Weights of a small GPT-style language model, trained from scratch on English Wikipedia.
Training: a variant of Adam for these matrices, 221M tokens, 6739 steps.
Each number is 200 + 40 x the weight over its row's rms, rounded and kept within 0 to 999. Layers, rows and columns count from 0. The size before them is the row's rms in percent of the matrix's.

# down: layer 10 MLP down (transposed), 1280x160, rms 0.0929, rows 472-493, columns 0-159
# up: layer 10 MLP up, 1280x160, rms 0.0911, rows 473-493, columns 0-159
down472,087,162,186,207,239,242,211,231,168,219,134,284,125,215,237,155,194,252,237,202,201,186,183,279,201,219,229,185,202,177,189,244,173,184,219,177,211,209,181,180,198,213,71,142,183,126,235,259,137,232,233,235,182,209,135,263,192,246,169,198,157,171,218,179,245,232,178,214,187,167,188,214,179,133,179,224,185,194,170,235,141,153,195,187,282,182,215,225,208,127,150,262,229,193,179,250,241,206,92,172,183,244,248,225,243,169,176,248,222,227,252,254,178,274,234,207,125,225,210,247,197,250,259,167,159,190,217,213,211,240,235,112,183,241,218,173,160,207,221,200,199,202,200,139,180,193,168,282,260,179,100,194,169,155,233,179,164,281,224,155,186
up473,101,288,164,123,168,124,119,179,212,172,166,215,187,164,170,281,284,159,253,251,191,232,208,217,138,146,254,193,203,193,258,240,118,221,171,132,151,172,277,215,229,284,180,204,200,195,175,227,221,239,226,219,166,194,212,220,246,148,142,210,170,233,224,167,133,257,167,199,216,150,200,241,262,193,101,199,155,241,230,228,148,242,234,223,208,193,171,259,192,143,237,207,234,140,180,215,248,205,225,140,148,138,186,179,172,224,254,203,229,186,214,150,146,232,146,171,217,200,183,184,223,231,191,175,212,147,217,259,241,203,165,226,250,185,166,219,184,199,220,276,222,187,251,184,222,253,189,192,233,206,227,241,175,169,198,134,273,259,160,138,208
down473,103,193,200,227,227,197,163,130,279,253,202,258,163,205,211,183,153,301,155,203,202,70,204,173,210,144,238,194,141,199,185,243,161,132,212,292,209,131,156,239,246,191,169,175,227,211,286,152,268,227,245,154,95,179,219,207,208,198,210,212,176,214,158,254,177,243,132,212,207,164,123,215,244,217,202,266,170,269,154,145,154,247,156,216,188,172,175,189,240,206,215,286,213,268,206,166,241,181,211,179,165,145,259,210,200,207,124,225,174,214,178,190,241,166,170,232,213,238,164,205,190,224,176,139,221,205,239,252,201,229,220,201,167,225,132,217,240,168,163,214,228,226,175,233,178,260,188,202,216,145,270,225,211,213,230,145,185,213,181,152,170
up474,098,178,203,281,192,226,214,223,183,128,179,232,225,206,193,178,161,175,163,227,193,289,239,220,198,106,186,206,193,201,245,252,148,126,233,164,167,236,117,247,186,230,209,174,206,192,217,220,226,290,221,99,208,195,242,207,257,198,214,218,241,202,187,169,182,206,203,181,215,271,149,164,220,155,120,256,180,209,197,202,258,167,182,160,194,212,150,226,168,247,250,237,218,58,220,244,210,175,209,178,216,245,184,163,195,207,198,232,189,142,140,219,201,199,187,232,209,215,105,169,171,226,141,191,283,169,223,305,204,166,177,148,234,181,238,269,225,148,192,164,257,173,190,220,251,164,193,181,244,114,180,243,208,176,193,128,151,228,231,210,181
down474,101,182,261,227,195,161,194,251,247,178,285,228,171,158,102,149,181,217,200,168,200,237,276,177,211,229,304,195,211,178,165,171,148,180,206,214,197,179,121,250,210,171,226,216,164,155,182,220,240,245,176,190,195,230,224,231,150,254,192,186,225,144,281,191,228,234,194,168,262,142,205,239,170,250,137,188,185,261,210,220,183,147,175,205,214,223,212,214,172,144,144,229,220,170,185,128,228,206,194,136,157,195,207,166,236,184,215,199,191,250,214,157,176,143,289,113,203,189,297,215,239,163,230,234,219,264,168,172,187,168,167,256,273,226,161,216,233,214,115,223,151,168,161,235,160,192,270,175,197,181,160,188,258,161,248,131,160,218,172,277,227
up475,104,228,83,222,265,292,177,233,251,164,189,211,191,201,150,278,222,205,212,246,197,200,241,217,157,164,161,172,180,223,167,186,205,106,211,201,258,223,220,176,220,221,141,123,256,170,214,184,226,270,183,142,186,199,221,188,248,161,209,213,190,212,213,206,238,185,144,241,205,216,195,175,200,160,170,171,247,192,150,223,165,180,161,248,180,269,206,188,171,204,234,233,238,127,235,249,240,199,242,126,183,216,148,213,214,197,158,213,71,179,117,258,269,201,231,220,192,179,187,123,242,163,182,228,154,160,219,216,249,275,187,213,213,179,220,203,247,210,168,222,192,163,111,141,179,219,188,188,205,284,175,258,228,217,251,146,141,202,250,137,207
down475,115,259,151,194,191,202,184,242,223,170,244,172,159,197,181,246,183,233,168,243,221,202,155,227,286,183,240,149,209,227,196,159,182,247,208,205,186,212,245,199,208,252,307,164,157,204,214,180,248,145,217,144,225,187,223,205,196,229,218,188,185,157,181,166,312,169,215,236,227,126,194,215,119,183,182,287,91,159,234,199,226,182,191,180,123,233,238,167,194,275,205,231,216,247,172,195,226,160,246,180,133,155,251,234,140,222,245,179,191,232,284,215,152,179,99,186,184,134,305,153,189,180,219,228,230,212,203,198,165,214,192,275,169,224,159,133,213,221,167,211,175,173,199,230,189,133,215,203,221,207,221,282,151,172,147,208,248,223,203,159,152
up476,106,228,216,165,219,178,141,252,192,238,113,273,191,188,172,210,210,234,257,235,209,189,219,111,250,122,154,264,176,118,249,239,200,180,257,221,223,187,169,242,165,277,182,218,198,291,201,213,222,137,196,233,110,247,156,167,205,128,226,179,193,282,181,190,185,229,149,206,238,170,232,235,159,205,146,142,186,154,216,160,222,206,145,184,284,154,179,179,221,246,194,224,200,190,209,162,220,165,270,157,158,215,239,184,252,189,276,246,169,223,191,198,186,209,206,288,202,174,234,207,125,205,174,171,223,166,278,101,192,245,199,197,241,181,134,207,187,204,253,223,158,184,180,230,229,213,220,224,186,202,238,150,139,145,229,159,196,257,168,237,200
down476,119,272,149,254,237,250,199,224,159,234,115,214,151,257,267,202,130,201,186,208,116,144,205,144,222,210,175,199,228,205,158,203,180,112,257,252,149,173,211,218,217,215,214,111,185,182,187,187,175,146,166,235,205,182,239,201,187,203,193,240,133,252,159,243,246,214,191,178,235,146,147,193,231,154,199,100,207,212,161,149,258,243,275,194,197,155,162,233,172,244,180,157,214,206,133,177,157,140,146,212,225,221,185,248,237,172,177,208,240,201,198,209,180,183,210,248,228,257,237,204,245,220,167,187,217,181,204,227,188,222,190,242,246,132,188,158,225,271,167,194,243,129,198,237,243,121,258,242,225,229,202,232,282,165,151,278,205,187,170,204,290
up477,101,201,224,178,196,169,196,233,168,198,157,188,287,234,152,227,248,192,232,87,253,206,290,185,253,194,241,297,200,190,258,292,194,188,159,268,149,230,228,189,190,186,223,230,179,288,230,137,137,272,238,160,213,221,233,154,239,155,230,209,225,236,240,227,166,212,247,153,185,218,177,226,202,209,169,153,251,136,180,186,205,164,158,185,240,218,181,256,171,190,187,187,212,135,230,224,209,266,257,163,175,180,252,224,252,234,190,163,230,173,250,229,211,246,213,230,168,231,205,162,199,185,191,146,209,209,149,158,244,198,145,193,207,126,166,185,149,196,164,211,164,189,202,183,265,148,190,172,168,191,190,87,182,179,136,184,205,242,247,192,316
down477,093,157,222,207,199,211,139,248,191,143,198,177,211,178,207,200,157,276,219,225,137,235,245,191,157,180,192,187,205,178,148,211,157,154,292,164,172,182,209,209,226,262,203,81,175,181,219,185,182,162,189,244,158,139,216,190,209,200,123,203,287,164,178,200,134,283,151,185,218,204,211,186,189,153,149,176,159,179,158,245,189,223,164,252,171,246,198,194,247,209,238,202,232,263,125,190,235,182,189,268,216,278,197,184,251,111,197,180,160,151,224,158,222,238,260,179,232,244,191,233,219,229,199,253,227,194,151,220,258,244,176,247,218,209,182,212,225,190,186,215,226,227,255,91,128,208,224,217,239,220,124,263,253,164,216,133,214,204,291,167,149
up478,104,185,176,176,283,186,242,232,167,161,150,214,222,173,160,225,197,187,170,159,213,218,261,164,207,191,201,223,217,145,251,177,167,149,197,113,195,205,187,245,230,191,160,154,236,248,245,169,166,228,248,220,147,205,248,232,160,166,176,229,155,227,196,184,195,228,234,230,173,178,127,149,201,190,174,276,127,235,199,172,198,214,262,263,297,250,238,239,239,164,172,206,195,166,232,288,187,241,229,116,154,281,129,284,155,172,237,255,277,188,180,272,185,155,242,135,188,220,150,196,165,248,222,272,145,165,175,215,196,156,162,153,193,163,145,164,236,199,207,228,230,162,264,157,166,235,224,157,194,215,244,252,249,239,174,243,238,192,208,239,209
down478,106,185,208,225,234,221,242,234,233,189,195,216,207,189,194,192,185,229,206,170,216,134,264,238,198,198,259,210,135,229,211,121,277,248,183,248,262,172,217,171,214,168,132,171,220,173,166,277,226,226,260,217,215,186,161,212,110,239,126,253,160,168,205,211,185,225,160,202,182,189,145,135,210,192,177,239,200,79,280,168,256,261,151,234,193,255,125,208,157,224,287,234,143,251,225,168,186,237,189,160,179,192,163,157,198,199,262,172,202,215,259,188,153,211,249,164,112,106,247,165,238,236,202,272,169,210,200,237,194,221,231,182,208,237,202,157,168,166,168,135,172,198,202,212,203,268,183,193,178,224,160,220,266,185,140,135,177,218,149,231,192
up479,101,173,142,235,223,210,204,253,194,199,120,140,224,183,179,236,232,112,196,134,227,176,245,180,181,222,213,224,240,233,105,271,169,194,209,244,187,164,189,159,219,270,169,224,224,286,179,237,217,223,305,286,259,131,251,231,146,202,203,227,191,209,197,193,198,236,150,262,162,144,146,216,166,201,255,198,141,204,232,197,98,205,194,193,152,166,229,182,177,168,230,151,275,156,177,142,212,240,165,175,252,205,217,218,237,131,187,230,168,200,201,157,243,217,157,145,208,215,212,237,205,188,210,270,158,156,249,203,214,162,154,161,182,204,192,195,199,114,212,237,266,183,241,249,228,241,225,240,208,216,151,243,146,232,247,196,187,221,142,258,144
down479,105,229,281,213,191,217,152,176,218,161,209,315,170,282,154,183,199,194,209,223,216,217,161,227,184,236,204,178,206,202,268,217,221,167,210,185,191,214,119,187,229,198,215,189,130,220,182,202,145,158,207,229,161,264,96,155,237,237,188,151,231,164,144,222,159,145,168,184,88,274,122,194,207,192,203,135,184,148,209,177,219,219,189,199,208,257,138,261,211,215,239,230,146,203,109,210,150,162,209,268,226,207,208,151,207,192,183,190,224,198,189,284,126,233,123,243,115,188,187,201,243,210,191,221,236,277,227,239,201,238,171,215,277,222,204,258,155,215,248,163,181,222,252,219,199,203,172,264,264,184,184,214,234,207,128,167,202,220,202,162,205
up480,099,168,208,199,173,227,145,216,117,190,192,260,288,186,209,245,262,256,241,218,270,197,214,179,221,153,261,259,217,166,194,126,150,176,224,176,273,252,203,219,164,304,222,156,261,197,200,241,185,239,169,138,183,115,221,230,311,224,150,200,176,223,236,231,149,195,186,254,174,186,211,217,231,233,182,216,230,168,240,234,239,301,184,209,236,183,249,230,155,203,183,200,204,162,234,198,266,178,215,199,204,226,191,168,151,179,179,211,190,152,147,205,270,153,215,128,234,166,136,161,148,188,159,136,246,120,224,216,171,216,134,205,227,190,244,200,246,139,158,183,212,192,187,176,216,263,185,194,176,223,191,175,210,263,211,201,128,116,195,166,197
down480,092,164,188,195,235,178,218,280,282,257,244,170,192,175,136,156,84,170,230,186,215,195,172,252,82,270,143,173,174,253,165,252,208,231,194,143,182,184,255,276,173,192,238,211,172,264,242,212,233,198,226,224,198,236,302,173,163,164,173,154,196,223,268,190,179,198,197,223,164,249,203,199,205,253,132,162,198,197,175,178,194,186,171,233,169,171,217,207,171,148,300,209,249,221,234,237,163,203,104,235,207,182,127,179,185,205,180,207,136,164,187,209,248,216,198,158,199,129,181,154,176,197,215,210,146,180,191,220,243,173,182,165,224,286,172,199,184,162,215,277,231,189,167,266,223,210,180,138,203,189,183,190,171,246,234,237,213,287,251,232,217
up481,103,157,221,185,280,258,220,236,260,124,199,221,260,173,155,183,204,189,110,219,189,253,180,187,132,156,163,223,215,190,225,253,223,162,247,150,291,198,174,204,209,138,160,241,186,220,274,232,266,183,243,199,256,146,237,200,243,192,213,206,220,94,211,258,170,202,165,179,176,199,182,142,177,250,194,182,198,168,220,232,183,144,176,253,250,175,213,201,222,184,191,197,295,204,201,221,187,191,182,198,161,219,189,230,126,130,228,243,119,199,177,89,152,262,225,176,186,180,199,173,177,227,171,160,178,178,231,181,254,245,212,226,222,207,200,258,263,277,240,236,273,192,164,194,228,162,195,211,218,221,117,221,162,195,127,230,196,162,159,205,125
down481,097,212,214,153,190,227,200,206,187,132,123,175,157,198,221,202,145,249,209,119,253,106,219,199,176,174,138,222,137,225,177,165,243,214,140,224,188,189,186,162,212,148,177,251,212,148,261,174,222,223,202,265,178,220,223,137,214,141,269,181,205,221,222,197,175,195,243,106,225,174,176,262,180,144,180,216,194,229,151,153,220,180,275,179,217,182,181,241,232,234,239,182,159,175,223,193,180,229,164,221,238,224,209,166,175,204,193,123,249,232,200,211,241,232,267,196,163,183,236,193,240,167,212,148,215,256,245,170,260,209,221,157,241,244,249,142,209,229,104,190,164,314,260,244,264,251,206,117,150,214,238,229,267,160,245,157,182,263,173,211,179
up482,106,229,173,169,192,199,188,213,196,226,235,154,186,228,194,242,267,254,179,237,205,178,202,202,160,199,199,179,236,176,190,211,243,138,192,255,182,192,113,218,259,207,113,253,239,203,208,263,204,147,241,166,195,208,224,313,217,192,196,208,185,241,189,219,197,214,210,217,183,232,141,208,176,235,137,132,172,236,248,206,186,176,184,162,152,238,164,181,203,151,214,206,244,185,211,192,113,199,212,131,200,121,164,196,215,192,134,317,187,150,182,229,185,235,235,253,137,258,162,232,184,221,209,286,150,240,166,210,260,266,127,173,210,231,102,196,195,170,241,99,142,192,127,233,204,232,155,131,189,201,184,217,215,175,133,211,144,255,200,239,238
down482,103,219,197,209,214,191,99,205,207,197,261,130,175,208,158,184,210,131,199,215,230,229,220,159,204,183,133,190,169,231,212,183,198,171,232,224,238,226,160,140,149,185,207,176,228,199,226,269,268,187,110,190,170,213,204,175,197,187,233,235,141,210,204,216,188,215,197,90,230,182,260,217,227,232,169,179,251,156,233,229,236,218,158,221,152,156,275,205,147,287,153,205,218,196,164,180,202,186,163,172,230,155,239,285,226,275,197,222,214,294,259,247,265,222,200,192,227,231,184,229,227,172,116,216,199,128,236,122,295,153,203,149,215,234,193,224,146,172,192,176,240,196,189,186,83,224,209,173,235,180,200,269,247,142,166,160,259,189,222,183,222
up483,094,234,135,289,156,224,207,219,173,174,129,176,84,169,178,246,270,226,258,317,202,252,241,161,329,183,225,187,203,258,180,212,182,219,198,170,216,188,152,232,140,249,200,239,202,271,250,211,195,219,195,130,250,188,236,169,227,167,213,198,201,230,172,159,243,252,182,180,220,152,169,216,199,166,204,162,165,220,235,204,258,130,174,235,196,205,193,228,187,175,124,200,219,140,197,178,213,244,131,217,128,257,287,240,204,155,213,169,183,200,181,190,187,166,161,240,173,188,153,197,178,180,191,222,264,182,186,180,236,202,191,206,247,222,127,192,231,134,116,223,238,206,170,218,192,280,200,220,197,174,255,196,155,150,203,204,193,217,114,242,195
down483,094,241,240,184,200,129,185,286,203,201,222,138,239,219,160,125,275,127,217,141,143,251,224,123,140,210,170,211,182,216,185,191,205,192,203,204,216,273,158,228,241,264,200,192,116,148,201,186,189,160,145,173,208,191,226,209,265,181,151,163,220,80,183,182,190,251,252,206,235,217,267,204,229,200,137,177,174,179,213,160,150,194,143,166,242,161,214,242,193,128,233,197,171,185,233,220,269,196,239,190,286,213,195,157,243,278,190,224,221,261,205,198,255,238,287,184,216,194,249,220,228,257,268,203,110,204,231,245,201,224,124,197,170,263,233,206,200,220,180,212,205,172,182,187,217,236,179,192,185,186,221,184,211,231,161,173,177,201,108,136,225
up484,114,176,104,231,175,225,207,197,250,168,171,240,218,191,200,234,252,211,129,223,217,209,167,182,185,192,163,170,157,159,196,198,152,187,248,146,103,184,196,161,213,171,177,230,203,177,193,225,218,192,222,150,200,198,140,209,184,232,238,193,179,212,155,196,173,256,121,236,241,179,179,229,236,249,280,230,256,187,175,219,165,218,216,220,215,158,186,170,204,128,252,211,231,154,148,262,198,169,134,212,224,219,221,240,255,216,139,220,264,168,111,202,224,235,216,214,200,217,228,170,176,217,175,230,304,223,208,236,283,55,159,213,248,188,270,204,215,187,177,186,304,198,185,146,207,296,157,203,185,158,176,183,192,187,191,98,263,229,155,220,198
down484,116,148,164,183,209,238,192,278,219,203,182,201,170,172,202,248,176,185,186,91,135,304,238,188,252,215,188,166,192,183,196,228,174,152,163,202,185,203,117,164,186,226,218,174,165,227,133,261,235,239,253,229,162,163,221,243,205,220,219,257,218,121,198,184,140,133,253,97,152,253,222,185,270,210,222,270,197,173,195,218,167,277,254,211,212,185,183,108,161,202,135,195,155,207,200,260,255,246,192,139,171,155,228,190,231,186,224,155,176,233,231,224,153,222,208,257,187,153,207,203,214,203,204,143,305,220,247,266,234,206,210,188,189,214,201,235,151,211,277,197,146,254,183,120,223,156,204,217,171,197,242,221,220,204,178,196,210,214,140,251,173
up485,106,224,183,189,140,222,167,238,212,140,145,152,128,217,181,228,268,185,169,227,172,262,190,176,169,168,293,127,140,229,206,259,197,202,205,223,153,220,212,250,197,189,219,170,176,226,261,205,188,247,207,222,276,256,175,180,165,207,227,220,170,197,159,213,152,289,206,218,205,179,155,260,194,225,153,224,166,270,178,236,193,233,149,207,249,214,174,166,176,181,228,215,227,180,189,184,204,202,163,128,210,222,258,111,206,194,258,159,173,178,237,145,171,194,186,237,163,202,189,208,228,254,185,275,134,171,262,274,237,173,249,208,235,237,200,172,225,237,95,132,219,149,145,194,256,189,229,268,249,144,220,272,216,141,240,194,289,195,164,211,140
down485,109,106,208,221,248,161,198,268,240,195,247,286,166,225,232,226,191,219,262,239,212,197,169,184,171,210,204,232,217,169,151,194,188,197,227,183,186,198,235,258,258,249,218,231,302,175,205,196,166,205,168,170,220,260,212,216,190,157,224,216,174,142,205,194,167,272,210,179,157,224,190,237,262,222,151,159,143,164,293,144,192,215,223,207,180,255,204,209,133,184,162,221,162,199,123,196,201,150,232,184,250,225,215,219,261,204,102,129,143,204,139,203,168,273,237,157,191,199,223,247,160,238,246,222,107,135,201,155,161,148,205,142,188,279,275,175,152,183,126,164,218,206,209,288,198,187,243,136,213,220,145,177,205,199,187,216,191,195,222,203,260
up486,106,156,181,164,228,151,167,194,175,206,195,227,165,173,160,265,210,144,113,255,177,239,248,232,214,184,138,265,231,140,178,186,163,190,227,230,191,235,247,204,198,235,183,238,198,225,211,258,209,251,184,258,295,211,219,146,184,215,276,207,184,147,85,195,208,214,207,198,153,181,215,219,250,275,205,192,155,214,202,269,244,239,181,214,173,246,251,210,201,206,190,173,217,238,205,202,236,191,199,199,151,232,171,143,214,204,198,166,157,194,160,147,140,172,252,173,207,150,182,327,209,246,133,192,207,167,205,174,151,130,167,154,189,198,155,231,203,192,181,207,194,176,200,172,249,87,206,289,192,286,85,255,227,220,234,219,152,183,220,187,225
down486,099,167,211,248,155,177,152,272,162,147,293,160,213,246,200,153,205,256,193,230,175,291,200,235,229,148,215,222,221,176,293,150,253,203,151,240,228,184,229,209,190,219,134,163,245,204,159,168,229,228,208,236,264,165,224,229,172,240,219,215,186,149,202,283,225,207,249,165,229,192,149,220,206,225,184,230,198,174,249,158,150,198,161,175,140,184,178,169,238,251,136,231,158,211,157,239,316,156,206,146,222,198,150,204,240,246,200,180,130,151,253,230,222,151,226,204,202,196,190,237,197,194,204,233,152,158,121,227,139,196,211,269,187,175,232,175,242,208,139,202,201,149,145,193,191,172,232,123,269,215,130,232,134,265,137,155,200,158,224,210,207
up487,104,147,123,173,196,152,262,285,184,199,183,197,170,222,162,214,174,201,226,230,234,208,113,172,246,176,191,209,283,187,256,190,228,268,256,209,194,182,173,288,129,146,129,165,222,198,181,191,180,176,204,160,191,169,142,251,247,172,165,222,234,223,184,207,203,171,211,157,219,165,196,188,219,179,168,169,236,172,227,167,144,216,204,200,266,178,228,186,163,203,213,191,125,114,244,185,225,239,250,188,93,175,251,290,154,235,225,101,213,155,260,144,227,188,174,289,162,236,245,185,132,198,145,230,205,240,189,201,213,205,200,187,164,188,184,252,151,202,298,198,221,169,206,215,258,205,159,223,181,258,206,235,256,210,156,256,174,266,213,235,195
down487,106,169,147,220,266,164,226,150,196,196,200,237,137,179,172,113,196,214,188,193,217,184,230,219,226,185,182,190,213,170,161,197,255,248,187,172,161,242,241,232,232,260,165,182,144,197,200,144,135,197,172,204,226,197,270,235,200,204,233,195,240,166,185,195,210,228,181,188,215,242,246,210,228,286,288,152,136,201,222,125,224,222,158,124,257,224,116,220,208,230,280,169,230,213,209,201,218,229,255,163,242,206,217,183,188,177,21,185,184,210,176,109,197,246,245,175,172,156,246,237,140,226,216,193,190,186,158,213,266,183,158,224,176,205,221,202,122,180,164,191,256,188,244,209,260,222,230,156,293,230,237,187,197,184,245,192,156,204,197,229,121
up488,109,239,205,232,253,139,157,213,225,213,205,241,166,205,172,194,247,171,183,256,235,211,267,270,151,232,174,189,259,133,270,250,257,165,178,248,95,159,193,167,275,186,191,173,233,239,191,209,159,309,274,208,147,216,192,221,221,254,254,205,154,148,164,130,169,177,203,208,133,191,183,205,240,236,231,173,133,213,163,192,234,200,196,240,202,164,204,212,202,228,234,142,179,191,229,242,235,176,137,128,207,176,146,185,166,203,231,179,197,232,273,192,217,181,225,181,265,226,293,162,192,239,207,290,252,119,212,250,175,193,164,202,165,218,198,144,228,204,135,168,196,159,142,181,217,243,150,158,126,222,128,157,207,193,180,185,249,177,215,192,193
down488,113,183,253,204,247,150,202,159,220,160,247,239,233,181,191,230,205,192,175,188,161,220,198,251,201,197,236,143,206,216,200,285,246,212,230,214,117,255,236,159,202,236,179,108,195,170,171,198,238,236,236,210,177,228,204,252,178,194,194,170,262,119,179,131,183,176,255,159,218,239,117,214,111,200,213,178,236,208,172,259,183,206,201,213,243,216,188,234,234,205,142,228,165,128,223,159,142,192,201,83,189,194,228,129,250,204,204,241,273,121,232,285,168,130,142,240,215,156,250,159,220,212,228,145,174,168,227,194,99,201,193,294,203,224,209,241,169,183,182,268,190,221,194,211,211,236,181,236,244,114,233,210,212,156,159,220,234,218,202,161,181
up489,103,174,202,268,161,157,207,212,188,193,213,251,218,194,211,169,168,264,241,174,274,223,192,156,259,207,234,206,247,194,236,241,203,214,190,228,182,219,240,201,218,178,130,149,242,203,99,249,192,192,140,181,147,202,194,231,170,179,156,214,230,205,193,255,184,219,34,191,239,196,177,194,215,187,194,226,222,191,187,236,138,237,180,210,244,186,137,228,201,179,209,132,182,219,178,235,142,177,236,212,169,213,240,197,259,202,82,288,229,221,195,150,152,204,143,226,119,239,189,249,155,229,182,194,246,214,258,234,222,182,257,196,199,219,91,184,174,216,172,144,265,197,199,186,182,236,105,146,225,174,203,180,222,157,198,154,209,222,261,284,229
down489,099,202,148,239,183,204,217,110,98,274,277,245,254,173,207,223,178,169,212,283,219,197,273,259,215,140,200,297,190,277,176,181,157,161,185,163,215,207,143,152,225,194,128,168,202,147,245,107,212,147,211,209,220,215,176,201,240,260,176,223,207,208,202,124,231,145,171,110,166,268,183,198,257,309,209,131,203,201,216,248,204,223,175,258,214,215,170,265,178,165,149,153,218,207,217,155,213,207,226,225,155,247,237,132,203,243,256,185,166,184,249,181,221,169,217,230,220,226,215,217,198,221,192,177,193,123,214,224,184,164,213,176,211,154,181,136,198,269,183,180,208,169,211,186,200,230,254,220,194,190,200,167,194,281,173,170,212,135,239,206,186
up490,103,211,187,138,172,195,179,189,234,241,170,214,210,167,245,191,192,216,186,194,201,223,215,147,224,228,167,227,227,220,198,197,193,260,166,270,174,253,231,218,159,228,162,225,190,252,142,134,183,210,169,365,197,139,191,276,221,162,187,229,161,245,232,192,215,180,207,224,191,244,195,232,246,179,204,152,214,154,214,205,183,204,214,244,154,250,143,187,193,98,193,184,182,269,199,161,233,135,294,133,189,206,129,236,197,155,131,262,129,287,203,282,203,220,214,215,250,246,175,155,196,211,172,225,171,224,219,197,235,156,121,212,238,205,209,178,194,181,210,196,164,197,149,133,169,254,130,114,193,214,249,246,178,147,192,215,264,246,171,230,183
down490,098,221,138,203,179,227,135,209,135,221,135,226,152,220,158,240,170,261,260,165,217,252,143,288,174,185,218,242,220,176,205,274,217,189,144,204,144,162,146,195,231,231,206,150,197,152,234,311,170,151,231,191,217,255,162,169,222,185,252,186,205,189,115,220,206,210,209,184,172,149,121,220,156,144,220,284,178,211,155,236,163,155,217,198,178,222,242,259,239,203,204,235,193,217,238,186,216,156,205,232,205,272,300,168,142,198,233,205,184,167,207,227,124,275,208,191,175,137,165,200,200,136,210,165,223,180,223,246,222,201,270,177,237,227,196,252,208,184,269,229,238,206,218,181,159,164,170,210,240,122,174,244,263,181,167,216,227,236,155,134,140
up491,104,197,155,183,119,236,118,211,235,189,210,225,129,210,216,153,209,156,189,194,240,184,134,204,202,188,171,155,251,204,196,189,198,179,223,172,110,196,214,139,166,198,177,148,244,262,180,211,172,236,200,193,230,201,122,148,211,123,213,259,285,194,207,143,222,201,164,190,134,161,212,137,243,130,233,164,223,122,227,275,189,261,165,209,274,202,165,261,240,231,231,175,162,192,267,141,247,195,167,218,166,285,182,236,193,138,262,174,163,273,137,148,191,299,224,200,166,202,231,236,206,166,257,215,167,180,269,238,220,217,193,229,217,152,197,205,224,221,195,209,242,196,183,158,230,185,193,236,141,233,217,248,164,206,178,188,137,138,256,192,246
down491,115,272,211,208,168,199,170,258,122,195,242,184,191,222,225,221,126,151,159,164,169,197,201,256,242,190,245,153,225,171,166,222,174,148,200,176,99,143,153,269,212,161,239,175,231,196,192,273,197,206,130,183,188,221,81,148,178,228,228,140,197,194,152,235,246,247,143,282,221,181,229,175,164,208,280,221,183,227,214,177,151,194,223,197,149,192,232,169,175,271,201,219,161,234,256,229,226,231,177,201,230,230,191,196,238,264,200,225,233,174,226,229,153,194,171,250,119,224,152,154,266,175,201,267,184,172,139,216,144,201,171,167,233,238,316,180,245,241,207,162,168,270,218,204,200,203,165,218,217,251,163,171,161,159,180,204,227,237,243,186,276
up492,098,223,182,192,229,198,210,221,259,209,215,223,152,135,228,243,192,215,140,214,223,282,180,235,158,333,209,195,167,153,160,245,269,246,190,245,185,202,194,194,228,199,177,103,279,234,200,196,96,170,156,190,167,184,135,234,167,197,96,224,150,227,233,138,217,231,180,186,201,252,189,241,217,211,227,172,235,214,143,270,272,171,177,211,207,151,147,206,181,233,196,193,170,130,230,239,318,181,220,157,223,232,173,169,147,239,203,153,189,174,175,185,145,200,187,241,236,162,205,187,215,272,196,225,192,110,205,193,250,179,213,264,185,177,188,228,250,239,157,152,199,184,135,163,204,161,184,264,151,182,174,212,263,173,186,224,170,202,222,177,151
down492,095,271,186,160,175,154,226,181,169,220,199,229,248,154,132,120,184,191,168,195,233,173,149,208,262,203,208,223,182,207,261,120,193,232,186,216,168,244,130,178,178,269,285,242,162,133,192,131,286,195,178,196,185,180,238,153,223,212,219,139,259,265,273,220,239,119,211,178,93,135,235,200,187,191,245,220,191,181,198,222,198,218,166,223,200,156,267,214,198,215,128,171,278,216,255,223,235,182,219,241,132,226,206,147,207,200,194,232,187,265,216,174,186,220,181,159,168,183,230,220,179,124,227,286,222,249,172,231,158,178,198,202,204,260,152,106,149,208,234,176,190,237,231,181,203,148,215,165,191,158,189,267,201,230,231,146,246,231,206,224,240
up493,097,219,259,253,199,82,179,204,229,249,213,232,150,157,231,233,191,196,107,173,192,187,233,212,174,198,179,225,235,208,286,206,179,212,136,235,188,242,212,195,223,94,198,209,168,227,228,234,213,229,207,233,189,209,163,248,222,193,149,215,180,174,109,129,118,182,273,205,166,145,189,222,244,238,226,150,192,227,196,206,231,199,209,219,220,160,123,202,247,164,215,172,187,149,179,178,206,170,184,209,180,187,200,189,232,195,138,208,225,127,227,183,185,234,252,216,233,186,255,175,158,270,163,277,234,247,195,179,188,283,164,195,230,155,270,199,217,238,281,142,248,172,192,171,248,123,195,154,191,273,151,112,122,180,156,225,257,207,203,245,185
down493,096,247,219,190,255,176,250,230,236,187,196,251,242,262,199,165,150,148,207,166,229,208,182,208,210,220,271,219,187,159,201,280,199,176,168,199,160,175,187,180,213,172,141,232,138,210,188,248,184,168,76,232,182,201,232,147,211,203,253,157,217,173,276,193,222,285,176,147,142,207,201,249,169,255,226,213,242,235,267,209,220,230,155,101,158,204,180,235,220,266,120,232,207,215,182,202,245,150,205,193,145,240,207,246,269,198,211,260,164,268,220,188,189,181,175,145,166,162,211,265,215,188,215,156,209,220,178,235,150,188,260,170,191,222,196,171,181,125,195,276,167,299,124,205,232,152,254,187,200,159,246,228,206,200,152,152,165,196,138,147,150